Weights of a small GPT-style language model, trained from scratch on English Wikipedia.
Size: 25 layers, width 128, 2 heads of 64, MLP 512 GELU, vocabulary 2048, 5.21M parameters.
Architecture: RMSNorm before each block, no position embeddings, biases, tied embeddings, normalized queries and keys, ALiBi.
Training: a variant of Adam for these matrices, 315M tokens, 10518 steps.
Each number is 50 + 12 x the weight over its row's rms, rounded and kept within 0 to 99. Layers, rows and columns count from 0. The size before them is the row's rms in percent of the matrix's.

# down: layer 5 MLP down (transposed), 512x128, rms 0.196, rows 489-511, columns 0-127
# up: layer 5 MLP up, 512x128, rms 0.188, rows 490-511, columns 0-127
down489 098:50 63 65 40 51 40 52 55 53 51 33 52 62 26 56 41 55 54 45 50 51 42 56 51 52 71 36 59 41 47 51 50 58 73 34 50 61 67 66 44 66 63 45 51 43 43 48 57 42 41 58 61 52 60 38 52 59 32 37 60 46 49 59 67 63 51 74 56 43 53 64 27 65 63 66 61 51 47 36 54 59 50 33 36 36 41 46 47 36 77 40 53 60 47 35 43 46 68 45 35 68 32 67 71 36 40 41 58 88 81 47 72 34 54 51 43 38 69 56 52 55 61 46 64 42 63 59 68
up490 105:72 35 48 30 67 54 47 33 54 40 30 35 55 67 52 45 60 38 49 40 55 41 39 45 48 33 52 61 52 38 56 62 56 46 53 23 44 82 56 63 34 77 68 54 38 73 46 49 58 39 52 56 62 41 36 36 29 48 46 51 43 32 60 43 76 60 39 49 72 48 38 44 56 63 45 44 39 65 70 60 40 54 47 52 60 49 63 47 41 60 55 43 46 40 55 51 35 20 33 47 40 40 43 26 62 55 69 47 52 61 53 54 45 42 48 51 54 60 51 49 60 49 88 57 48 51 55 38
down490 095:38 46 65 34 48 60 48 64 68 36 44 41 53 70 49 46 50 57 30 49 28 31 44 39 61 48 80 61 35 31 58 69 51 61 64 66 30 46 49 70 59 44 61 44 56 47 49 48 56 56 48 39 34 32 71 55 82 41 25 51 60 46 62 48 52 55 47 43 55 40 39 58 66 39 35 46 44 78 54 47 37 53 52 50 48 58 49 35 46 59 67 46 49 28 50 61 55 51 50 44 30 63 63 42 62 52 39 67 29 61 57 64 58 38 64 55 38 25 46 30 50 52 38 68 43 53 51 44
up491 108:52 68 54 27 56 41 75 44 62 39 34 48 49 46 60 31 42 25 57 61 46 34 44 62 82 46 45 51 42 42 35 36 59 31 73 48 46 41 44 66 47 60 58 47 66 64 48 38 48 50 80 53 44 32 59 55 50 53 48 40 45 45 58 50 38 50 42 52 57 68 49 40 51 33 66 34 63 46 41 45 40 51 55 51 62 51 38 38 40 54 42 60 41 48 35 46 59 44 53 37 62 32 32 33 46 55 67 57 44 41 66 42 43 25 34 43 40 53 81 62 70 41 62 57 68 33 71 48
down491 094:47 29 54 66 22 45 41 70 37 66 56 45 60 46 45 57 47 66 45 67 59 45 65 60 44 51 47 36 60 48 57 55 63 56 35 62 42 35 47 45 57 60 53 25 50 30 36 43 64 56 57 22 45 47 51 58 77 64 44 46 50 64 25 61 54 42 49 35 26 70 47 63 67 41 30 48 50 39 59 66 48 59 54 50 58 52 38 55 54 54 64 65 37 45 64 58 46 42 60 38 54 48 41 68 50 49 35 31 71 46 50 59 60 62 39 63 68 45 71 42 36 41 63 61 56 59 62 80
up492 093:66 29 31 42 59 30 52 33 57 72 42 56 49 64 22 22 40 39 65 47 51 57 47 59 66 46 56 33 38 50 54 53 50 53 53 62 49 60 48 38 43 69 51 60 55 27 46 77 45 26 48 61 48 62 40 26 50 44 50 31 46 47 68 58 61 52 42 70 61 52 27 33 61 46 43 49 37 39 46 49 46 28 51 53 57 31 53 59 47 41 42 32 70 47 53 69 56 50 23 56 54 62 51 38 54 34 56 54 37 55 46 43 27 38 65 46 61 37 49 65 52 64 69 47 66 48 45 52
down492 104:69 59 31 22 55 67 48 41 55 49 55 48 47 54 24 33 59 54 46 60 67 50 46 62 58 61 52 47 59 51 58 59 61 53 43 71 63 36 53 71 39 67 62 41 35 35 67 51 37 41 33 76 27 24 59 45 62 47 34 37 27 57 51 42 35 41 68 54 63 49 46 54 50 41 56 37 31 53 55 63 58 56 64 49 63 62 41 54 65 34 45 47 58 67 49 62 55 39 26 39 58 33 53 46 61 63 48 57 50 50 39 37 50 41 64 37 54 36 56 34 65 56 48 74 68 34 38 49
up493 091:62 58 33 34 64 36 62 57 49 26 54 42 44 72 46 36 51 48 23 39 68 55 50 37 63 35 37 38 45 37 54 34 35 37 68 60 67 78 55 35 15 55 46 56 54 65 57 52 50 48 58 60 43 28 67 35 37 53 58 56 46 41 66 50 75 52 44 45 63 53 50 54 43 35 35 39 40 50 28 51 48 45 59 47 72 70 48 39 58 40 52 46 36 53 30 68 32 47 47 48 36 44 44 48 68 38 39 44 23 56 54 41 42 48 30 47 45 58 59 52 45 52 68 44 61 50 52 45
down493 119:58 33 55 60 84 40 51 44 35 45 49 41 45 31 50 20 55 27 38 66 66 51 50 39 53 49 41 61 48 31 47 66 39 38 66 42 58 31 69 54 41 67 55 64 43 48 43 31 42 29 59 63 58 42 51 39 46 52 45 66 43 57 56 40 69 52 37 43 49 56 30 46 58 54 35 60 39 61 47 54 54 34 31 49 41 46 45 37 59 37 32 45 58 25 36 46 54 58 27 56 38 35 55 56 41 45 57 55 55 52 52 58 55 29 47 61 45 63 73 48 73 42 68 46 70 43 70 35
up494 099:39 54 47 46 58 48 57 44 61 58 60 43 31 76 34 43 52 37 54 66 38 61 39 55 59 40 44 42 44 46 41 14 57 74 70 60 52 64 51 65 41 55 56 49 43 57 59 34 32 26 52 55 46 40 26 47 38 47 59 64 42 32 55 42 43 57 22 59 78 54 32 69 46 35 50 48 56 71 30 25 60 52 64 60 49 64 68 41 53 43 27 57 35 39 37 51 48 51 41 45 47 48 40 57 48 55 31 45 45 47 65 26 57 34 43 42 43 40 57 39 52 37 60 59 48 41 38 54
down494 105:61 48 41 60 71 45 57 63 65 38 60 57 47 67 36 41 41 43 40 52 37 51 53 42 62 30 58 50 45 45 60 47 58 49 56 75 50 47 47 46 33 68 61 52 44 42 71 35 42 39 48 71 72 30 15 33 38 39 47 53 42 44 68 43 42 35 24 49 79 50 30 70 42 63 65 44 39 57 46 34 66 51 71 46 70 61 71 53 55 63 45 60 51 54 48 70 47 56 34 42 49 55 39 52 50 52 43 55 47 54 70 38 45 20 41 47 70 38 44 43 49 51 48 50 58 38 53 60
up495 089:37 49 45 35 67 35 55 40 40 47 37 64 44 54 50 39 33 45 50 59 47 63 44 64 61 55 75 63 74 37 48 50 45 57 37 50 44 37 70 43 32 51 55 60 60 52 69 38 10 56 47 61 43 49 71 51 38 52 53 35 46 30 61 62 44 49 35 53 63 56 41 49 46 77 52 43 47 52 54 28 54 48 65 56 48 43 58 46 28 66 36 19 63 68 44 68 58 41 37 46 47 30 41 49 55 42 58 62 65 43 61 37 33 31 51 54 62 59 47 54 57 48 74 74 55 48 41 58
down495 109:40 64 40 60 65 70 40 49 48 66 47 59 26 74 44 39 52 42 51 47 53 39 35 60 28 42 67 51 69 46 49 32 34 28 57 71 47 42 57 62 39 62 63 62 58 58 63 47 37 71 47 72 51 31 42 48 52 36 52 42 30 46 58 67 41 40 57 53 62 75 59 51 37 63 70 25 37 48 34 37 58 57 44 66 41 65 58 58 65 53 48 45 26 31 48 70 54 38 38 56 47 35 38 46 56 26 57 61 66 39 53 48 43 41 58 59 47 38 49 48 56 59 62 63 37 42 40 58
up496 113:58 60 45 32 53 51 42 33 64 37 43 55 51 44 59 46 42 48 68 34 61 65 36 70 49 53 60 42 40 67 47 32 44 42 38 54 76 44 39 35 15 75 50 49 55 56 49 57 24 12 45 62 50 35 69 26 42 36 54 52 43 69 54 35 62 59 52 53 50 36 51 45 63 29 65 32 56 44 52 51 57 39 60 54 53 56 53 42 40 64 41 58 55 39 51 53 50 25 52 41 60 66 33 47 36 38 46 41 52 58 58 42 46 49 68 44 43 23 49 56 66 60 63 55 56 41 56 57
down496 106:36 39 39 59 63 36 38 54 36 47 46 22 53 61 32 42 62 73 42 58 47 61 56 39 47 64 59 56 63 42 43 69 29 58 54 55 43 29 48 50 48 61 49 75 58 58 48 45 53 28 47 33 56 47 48 59 54 75 48 66 48 57 57 54 60 44 52 26 60 53 57 29 80 79 41 49 50 33 42 39 46 28 42 28 52 67 63 67 57 50 47 67 26 46 62 70 49 43 51 42 60 51 62 51 54 38 44 44 71 38 52 50 38 64 54 67 68 42 56 47 46 49 51 55 66 70 53 47
up497 098:43 38 52 38 55 44 51 37 44 30 44 36 53 63 46 38 45 15 81 54 52 31 58 59 51 58 68 39 60 53 59 56 23 49 50 53 50 43 41 59 43 33 63 38 48 44 59 40 15 39 47 52 49 43 46 40 37 52 41 49 33 36 38 51 36 43 47 61 29 54 40 57 39 25 45 48 49 43 41 36 44 69 50 54 49 57 49 37 32 31 53 58 56 60 46 35 67 56 50 26 48 58 42 49 39 64 45 54 48 20 70 39 71 37 59 61 38 62 39 34 50 51 50 71 73 55 57 49
down497 091:66 57 34 40 32 64 42 46 35 71 63 38 49 48 50 54 44 37 52 39 38 58 40 41 44 39 40 48 31 59 41 33 50 67 50 47 46 36 49 68 58 29 38 44 36 44 57 63 57 32 54 60 55 39 64 46 53 28 40 48 35 40 58 30 46 35 77 50 51 43 45 45 35 35 54 41 53 49 21 52 52 47 41 80 43 56 50 37 42 43 61 28 39 68 39 48 27 43 65 46 47 42 66 65 37 58 58 33 37 37 54 59 44 69 44 45 45 65 53 56 53 37 62 41 09 49 49 50
up498 105:45 39 44 42 59 55 50 28 38 47 49 60 50 51 40 36 44 53 54 41 48 30 50 69 38 70 48 42 38 45 57 37 64 37 63 54 56 65 36 34 49 64 70 55 39 52 42 55 69 44 39 55 57 31 52 47 55 74 63 42 41 36 61 67 53 60 29 57 52 36 40 29 53 63 52 49 23 61 69 51 40 47 56 49 56 46 66 64 54 64 65 38 66 52 52 52 61 29 43 47 42 39 28 37 66 59 39 71 22 39 74 48 32 65 51 50 41 52 38 61 66 61 53 34 56 55 70 74
down498 082:32 48 67 53 33 52 56 38 76 49 51 33 62 51 32 65 55 61 28 46 49 47 37 26 71 56 44 60 41 29 33 51 50 62 49 52 57 51 53 77 34 42 35 54 44 60 43 68 53 40 35 26 36 57 59 56 74 31 57 55 59 43 46 65 50 52 66 54 69 49 33 49 34 48 42 33 27 47 42 47 48 29 52 47 53 42 56 45 49 64 79 45 35 33 60 50 35 38 39 58 36 55 54 60 40 47 38 33 45 63 54 67 54 57 35 54 36 32 59 48 49 58 52 43 32 32 66 50
up499 108:50 58 23 51 51 38 66 36 46 29 50 58 18 40 56 60 56 56 63 49 47 40 51 58 43 36 42 52 49 68 30 35 69 33 50 63 40 49 52 44 34 62 43 49 65 61 64 44 48 56 50 58 58 58 53 50 34 59 40 42 40 39 86 47 43 64 60 56 61 31 36 71 41 37 63 36 67 62 50 55 76 68 52 35 52 34 60 58 47 41 68 52 62 39 57 39 65 52 39 50 47 41 27 42 48 44 30 68 65 47 68 37 42 51 48 31 66 27 51 49 55 57 42 46 42 44 50 66
down499 096:51 61 44 48 57 43 48 41 59 53 62 31 29 47 48 63 47 34 43 44 44 43 43 61 80 41 39 48 25 51 20 53 56 39 55 43 43 52 69 69 38 47 38 69 44 53 35 58 54 61 49 60 55 43 60 52 46 43 68 50 36 51 58 62 58 75 55 48 41 67 53 21 32 50 59 52 52 35 61 55 52 52 45 69 38 44 26 46 28 57 34 50 30 57 65 26 46 51 54 46 45 44 53 47 33 43 69 46 36 58 38 60 40 39 43 39 32 46 49 63 42 53 42 24 31 28 75 48
up500 076:60 74 41 60 60 46 70 31 45 56 44 44 41 37 44 43 61 47 56 51 39 44 36 56 57 50 55 62 34 62 59 59 55 39 52 63 54 58 52 50 41 46 48 35 33 39 64 46 69 52 58 78 43 38 52 55 47 62 49 43 24 43 99 43 49 48 45 76 60 39 53 49 34 57 55 52 56 34 39 48 44 40 63 31 64 37 26 43 37 45 59 52 42 44 47 50 37 53 51 42 47 34 46 34 36 70 41 44 23 52 45 44 57 43 45 49 55 28 29 51 61 49 54 36 62 34 53 44
down500 079:45 65 45 50 49 38 46 45 69 62 49 74 61 36 57 64 64 49 62 52 38 54 47 63 14 55 33 61 59 47 48 48 71 42 52 69 48 56 80 40 54 67 21 48 47 61 57 62 65 53 44 61 66 40 64 49 54 35 66 38 68 38 27 49 39 43 53 47 45 60 43 51 41 60 62 38 41 60 48 49 37 47 49 48 39 33 35 27 78 48 48 50 41 57 47 38 28 52 56 52 57 39 60 34 38 42 46 43 53 39 37 59 61 71 53 60 35 71 55 56 62 49 48 42 44 66 61 25
up501 104:27 24 45 61 58 53 39 55 41 68 67 37 39 53 53 46 73 44 53 50 32 53 25 58 66 55 58 67 40 54 54 31 55 45 69 52 43 48 69 50 39 78 50 33 51 39 49 46 54 27 54 56 70 60 39 42 36 53 56 49 43 43 60 41 61 61 53 50 52 67 64 48 52 44 48 50 61 41 56 32 68 62 55 61 51 38 45 49 23 65 52 50 22 44 43 58 39 59 42 46 78 40 47 43 70 47 45 51 56 38 61 42 27 31 63 41 54 44 49 46 88 42 64 65 43 56 46 49
down501 116:41 51 27 68 58 65 69 66 62 52 54 45 50 54 53 45 63 41 54 57 38 56 49 47 60 60 51 38 48 48 34 27 32 48 77 55 53 50 71 64 30 54 44 48 61 62 61 36 34 57 39 85 73 45 47 26 46 41 28 40 42 43 51 47 55 42 49 70 58 43 58 55 48 46 61 44 63 56 57 36 35 62 39 34 81 50 52 61 35 48 59 75 39 46 52 63 45 64 46 46 65 58 32 53 59 66 37 50 37 39 56 44 52 43 61 46 35 46 49 46 64 58 61 54 54 15 53 45
up502 097:72 31 50 44 68 59 41 61 43 40 22 42 49 54 31 53 32 31 80 57 53 55 53 59 44 34 63 49 47 63 44 44 55 53 33 45 43 53 55 36 44 56 58 49 33 48 45 31 34 57 53 56 37 29 55 35 61 53 34 23 34 49 46 48 45 48 42 74 48 36 67 40 54 61 36 45 51 55 44 32 30 52 49 48 50 69 60 52 48 66 68 47 41 64 62 42 44 23 43 38 37 45 58 27 64 60 49 69 42 44 68 40 61 36 34 48 45 42 20 48 60 63 61 51 59 45 54 47
down502 086:39 39 73 71 42 46 42 70 38 47 34 37 63 42 50 47 49 38 52 41 52 61 58 38 49 47 45 74 40 72 55 53 55 47 74 45 66 38 50 41 69 38 58 47 55 60 37 50 50 34 38 34 36 49 61 56 49 56 45 45 28 56 36 59 50 73 25 45 69 46 58 56 47 69 26 77 25 48 53 47 39 53 64 34 50 67 56 35 27 69 43 51 41 30 54 51 45 65 40 54 69 41 52 39 64 39 55 65 44 60 51 61 59 47 46 44 36 56 52 45 54 47 60 70 27 32 58 54
up503 098:50 56 52 49 51 47 48 63 65 78 55 57 49 54 57 41 43 48 57 46 29 56 51 56 68 53 50 54 33 47 68 44 78 51 38 54 93 69 39 42 53 68 52 51 66 54 42 57 48 41 47 55 55 57 42 44 58 48 56 44 41 70 58 47 33 73 38 55 61 43 60 48 62 40 55 59 55 39 52 45 66 39 40 49 80 51 67 54 46 63 37 38 47 58 41 62 50 52 20 53 84 48 37 49 63 56 53 65 56 49 56 44 28 43 64 29 49 40 68 25 63 35 57 53 46 36 50 67
down503 075:61 19 60 54 42 41 37 70 66 29 40 40 34 56 40 43 62 56 35 39 53 59 64 57 75 43 55 48 42 62 53 37 60 53 39 63 39 27 49 58 44 28 73 54 30 55 56 47 59 56 52 33 60 62 54 55 65 42 40 55 45 46 54 65 59 57 43 34 55 51 61 28 48 53 53 57 23 48 39 30 42 35 26 46 43 55 59 22 50 43 63 37 48 29 44 61 47 50 60 37 43 39 33 60 40 35 33 47 63 51 46 51 68 56 36 63 55 59 48 74 48 32 52 40 48 53 27 51
up504 100:40 67 41 52 72 56 75 51 46 69 42 49 37 53 59 44 53 44 45 58 47 38 43 49 60 60 65 43 67 61 52 42 67 61 22 49 21 54 58 66 44 47 57 42 46 44 58 44 45 46 73 56 47 59 52 57 50 62 40 27 29 50 60 41 38 63 44 54 77 29 48 71 30 56 27 50 38 27 43 47 47 59 56 44 54 40 47 46 49 44 55 38 54 45 28 47 43 45 25 37 43 41 44 38 62 74 42 60 53 41 60 43 55 16 32 52 49 30 45 30 58 40 57 40 38 50 59 49
down504 098:42 43 63 60 68 39 85 47 61 36 60 52 54 40 64 25 57 34 44 43 38 34 45 52 58 55 65 53 41 48 57 34 54 55 49 58 36 72 51 67 48 57 52 41 29 42 62 48 38 36 37 93 32 59 45 50 63 66 49 53 50 44 55 59 52 42 33 72 66 32 49 43 39 64 56 56 48 56 57 57 61 42 27 56 45 39 47 56 53 26 42 27 31 37 49 36 48 57 56 46 37 41 51 53 64 67 42 52 56 60 40 42 59 48 36 42 64 30 53 51 72 51 71 40 65 47 52 55
up505 094:53 45 57 19 60 52 53 41 44 37 43 53 34 68 21 50 35 42 58 30 40 48 54 54 50 41 61 41 31 47 44 58 61 59 40 65 47 48 56 61 54 48 60 55 44 20 47 53 45 20 37 50 44 40 55 32 49 62 56 37 41 49 56 35 64 80 51 58 64 60 53 64 52 61 47 54 42 62 57 46 57 53 80 62 54 59 38 27 50 72 37 64 41 41 67 62 45 48 52 50 53 56 35 26 74 53 53 46 42 50 42 35 33 30 45 50 69 47 53 53 64 49 59 62 55 61 71 71
down505 085:34 41 53 67 30 34 61 66 69 59 46 49 49 63 69 25 56 46 57 34 40 59 48 55 36 46 46 57 73 39 55 60 26 56 42 26 46 63 47 44 38 52 45 77 35 34 62 48 53 56 64 09 51 53 57 52 61 47 56 40 77 44 37 59 60 40 58 57 58 53 53 37 54 53 23 72 56 48 36 22 46 37 36 46 54 50 43 46 44 47 51 36 55 53 37 52 60 53 43 46 66 70 62 60 46 39 37 57 73 54 35 52 60 45 48 65 37 53 51 62 50 43 58 35 41 37 46 43
up506 116:50 66 52 22 54 44 33 27 42 46 36 47 63 47 37 34 30 37 75 49 52 33 58 55 52 50 51 51 52 69 41 59 52 46 40 40 63 46 65 63 47 52 68 47 40 27 55 37 43 51 51 54 39 37 71 28 53 66 31 49 40 34 59 52 51 34 50 63 34 30 52 57 47 58 40 45 43 39 57 42 40 33 34 53 48 47 43 52 52 40 57 30 65 45 56 55 29 35 51 33 59 34 54 31 44 67 47 65 24 32 61 41 34 54 41 43 39 38 47 23 55 36 57 48 67 61 44 72
down506 106:26 52 66 49 63 54 78 58 45 45 51 63 34 56 65 76 46 48 55 64 39 60 36 44 38 49 51 73 55 42 73 48 56 44 61 64 45 38 72 48 61 53 58 45 40 55 46 40 55 57 44 37 36 45 46 57 15 47 61 50 34 46 40 37 40 64 28 37 68 57 44 77 61 39 51 52 57 47 42 41 56 38 77 33 62 60 56 29 34 46 64 48 53 48 34 46 45 66 50 53 63 42 63 45 72 36 53 51 52 45 40 41 53 43 43 39 39 49 50 60 40 58 41 47 49 33 52 87
up507 114:37 53 63 48 56 37 60 34 55 58 48 49 49 44 59 31 33 43 70 52 57 28 59 44 56 64 72 62 34 45 58 53 39 36 43 39 42 52 37 45 54 66 83 44 50 23 48 49 66 52 73 66 48 34 42 39 43 69 26 61 41 57 62 63 50 56 57 43 48 31 51 38 59 46 69 49 31 43 63 42 60 39 32 24 67 48 62 61 59 47 48 62 69 27 52 47 60 50 31 45 49 36 34 47 63 55 60 49 50 49 45 38 63 50 72 34 53 43 57 34 42 41 58 34 57 37 61 34
down507 101:40 46 43 69 43 51 61 25 26 58 49 67 55 49 62 29 50 39 58 26 49 47 72 57 34 50 44 41 39 42 41 51 35 44 55 54 31 64 59 54 59 56 55 37 44 44 51 29 52 56 62 48 38 50 46 59 45 57 47 82 71 44 48 53 46 60 74 31 52 37 45 40 59 46 41 40 38 47 58 69 52 25 31 45 44 67 41 72 54 64 46 35 60 43 60 59 69 42 41 52 28 53 54 38 30 46 62 50 68 47 58 71 42 57 51 53 44 40 48 42 49 49 40 48 23 48 63 19
up508 086:51 29 35 39 58 46 65 37 60 64 55 24 56 41 64 45 35 25 58 52 68 49 53 50 46 37 47 39 47 54 29 59 58 61 79 57 42 35 73 45 48 52 49 45 31 57 80 61 48 43 64 69 64 41 54 42 24 55 33 56 40 36 66 46 71 68 64 56 36 61 42 55 49 56 44 53 49 33 37 35 50 49 30 37 59 40 46 52 35 42 52 47 47 51 52 49 65 61 47 57 53 46 55 39 64 39 49 47 25 49 35 19 70 40 48 37 44 59 58 47 66 35 60 41 42 37 41 42
down508 127:46 49 22 31 61 49 57 60 55 47 23 39 38 53 45 53 61 47 48 49 55 40 47 50 34 48 64 40 38 48 58 67 70 60 31 53 50 41 47 60 33 33 63 36 45 41 68 38 52 52 59 96 57 49 63 59 60 58 44 57 41 48 68 55 38 34 55 69 32 44 26 70 40 43 38 42 35 40 63 74 47 43 47 46 59 32 63 35 48 31 57 59 47 44 48 77 51 68 59 29 56 41 34 46 55 51 53 49 50 52 42 44 65 52 59 53 38 44 44 45 53 27 42 53 64 42 58 63
up509 097:46 66 47 28 63 36 41 51 50 51 40 42 50 45 54 52 53 46 43 54 52 59 36 41 62 48 43 31 60 69 45 50 44 42 73 34 56 49 57 51 27 71 73 23 70 58 56 53 49 44 54 51 79 75 45 53 44 41 47 58 38 43 63 41 55 56 52 53 59 34 55 37 59 39 61 35 41 64 14 64 55 42 46 54 51 52 24 56 48 56 72 51 48 43 27 55 49 62 26 49 74 56 41 48 50 41 44 75 65 32 35 42 52 52 57 65 67 53 35 52 62 38 61 70 49 43 56 43
down509 084:37 54 56 58 60 55 45 54 68 68 35 52 33 52 79 50 42 58 56 48 43 47 51 40 51 38 40 49 59 38 75 61 37 42 37 74 46 55 50 50 47 31 37 32 70 51 52 36 61 42 29 44 42 52 44 51 53 33 58 52 64 45 36 48 37 50 47 70 64 44 74 53 83 52 59 45 31 49 58 37 60 50 62 43 73 58 59 57 49 54 46 52 53 56 26 45 54 39 56 68 59 33 43 67 50 54 40 51 22 38 38 47 41 67 54 41 51 83 37 62 46 61 50 41 29 48 74 41
up510 091:66 60 21 64 42 34 62 49 64 46 64 39 47 34 53 53 51 45 37 37 35 52 58 58 42 40 48 51 48 60 61 46 60 30 38 42 45 34 48 17 45 41 57 35 60 50 45 59 63 54 56 58 52 51 35 60 52 45 51 40 32 64 81 51 61 71 53 75 67 59 44 57 39 31 54 62 49 32 37 51 60 53 41 36 86 36 58 45 48 44 52 57 58 34 56 49 66 47 31 48 55 61 42 41 46 52 52 49 54 54 35 45 54 47 70 15 42 32 49 41 70 58 47 43 45 32 66 43
down510 084:45 52 72 31 50 40 44 43 62 43 52 38 42 62 61 52 46 23 36 39 71 63 29 47 45 38 55 62 64 54 52 55 56 57 39 76 58 46 58 73 52 37 56 48 40 47 68 47 47 68 59 47 32 65 42 32 37 40 65 67 20 38 33 49 65 70 71 53 62 70 57 48 30 54 40 58 30 59 55 35 38 51 49 65 41 56 40 35 52 50 53 51 46 45 39 36 28 35 68 41 70 46 42 58 32 35 42 46 51 45 44 59 46 59 65 51 48 56 49 61 51 58 51 29 37 61 53 30
up511 076:51 53 54 46 62 42 65 65 39 65 45 37 05 37 46 34 52 45 49 50 44 37 48 66 62 45 56 42 59 59 52 32 58 60 48 56 43 50 48 68 29 72 41 38 33 42 56 29 54 27 48 72 54 68 35 45 37 46 41 25 37 38 68 41 51 39 36 50 73 36 62 68 63 48 64 28 62 48 63 38 64 49 40 56 54 53 51 42 51 33 63 49 56 57 26 54 51 48 48 49 65 43 42 56 61 60 34 50 55 48 47 39 69 22 47 33 61 46 48 38 49 43 58 44 40 51 35 44
down511 105:38 74 66 41 57 64 29 49 47 47 24 65 51 35 63 47 50 45 59 49 57 35 52 70 49 62 50 71 21 31 63 55 44 39 36 49 53 57 51 61 71 69 61 48 49 42 54 47 73 33 39 50 49 48 46 39 40 49 44 51 65 42 41 50 42 40 29 72 63 30 82 68 69 44 46 34 63 51 59 47 56 50 63 48 42 57 43 36 43 53 36 33 49 40 51 63 41 67 51 46 50 48 58 39 74 54 30 53 47 43 61 37 57 54 43 61 50 52 51 52 43 59 72 51 58 72 66 75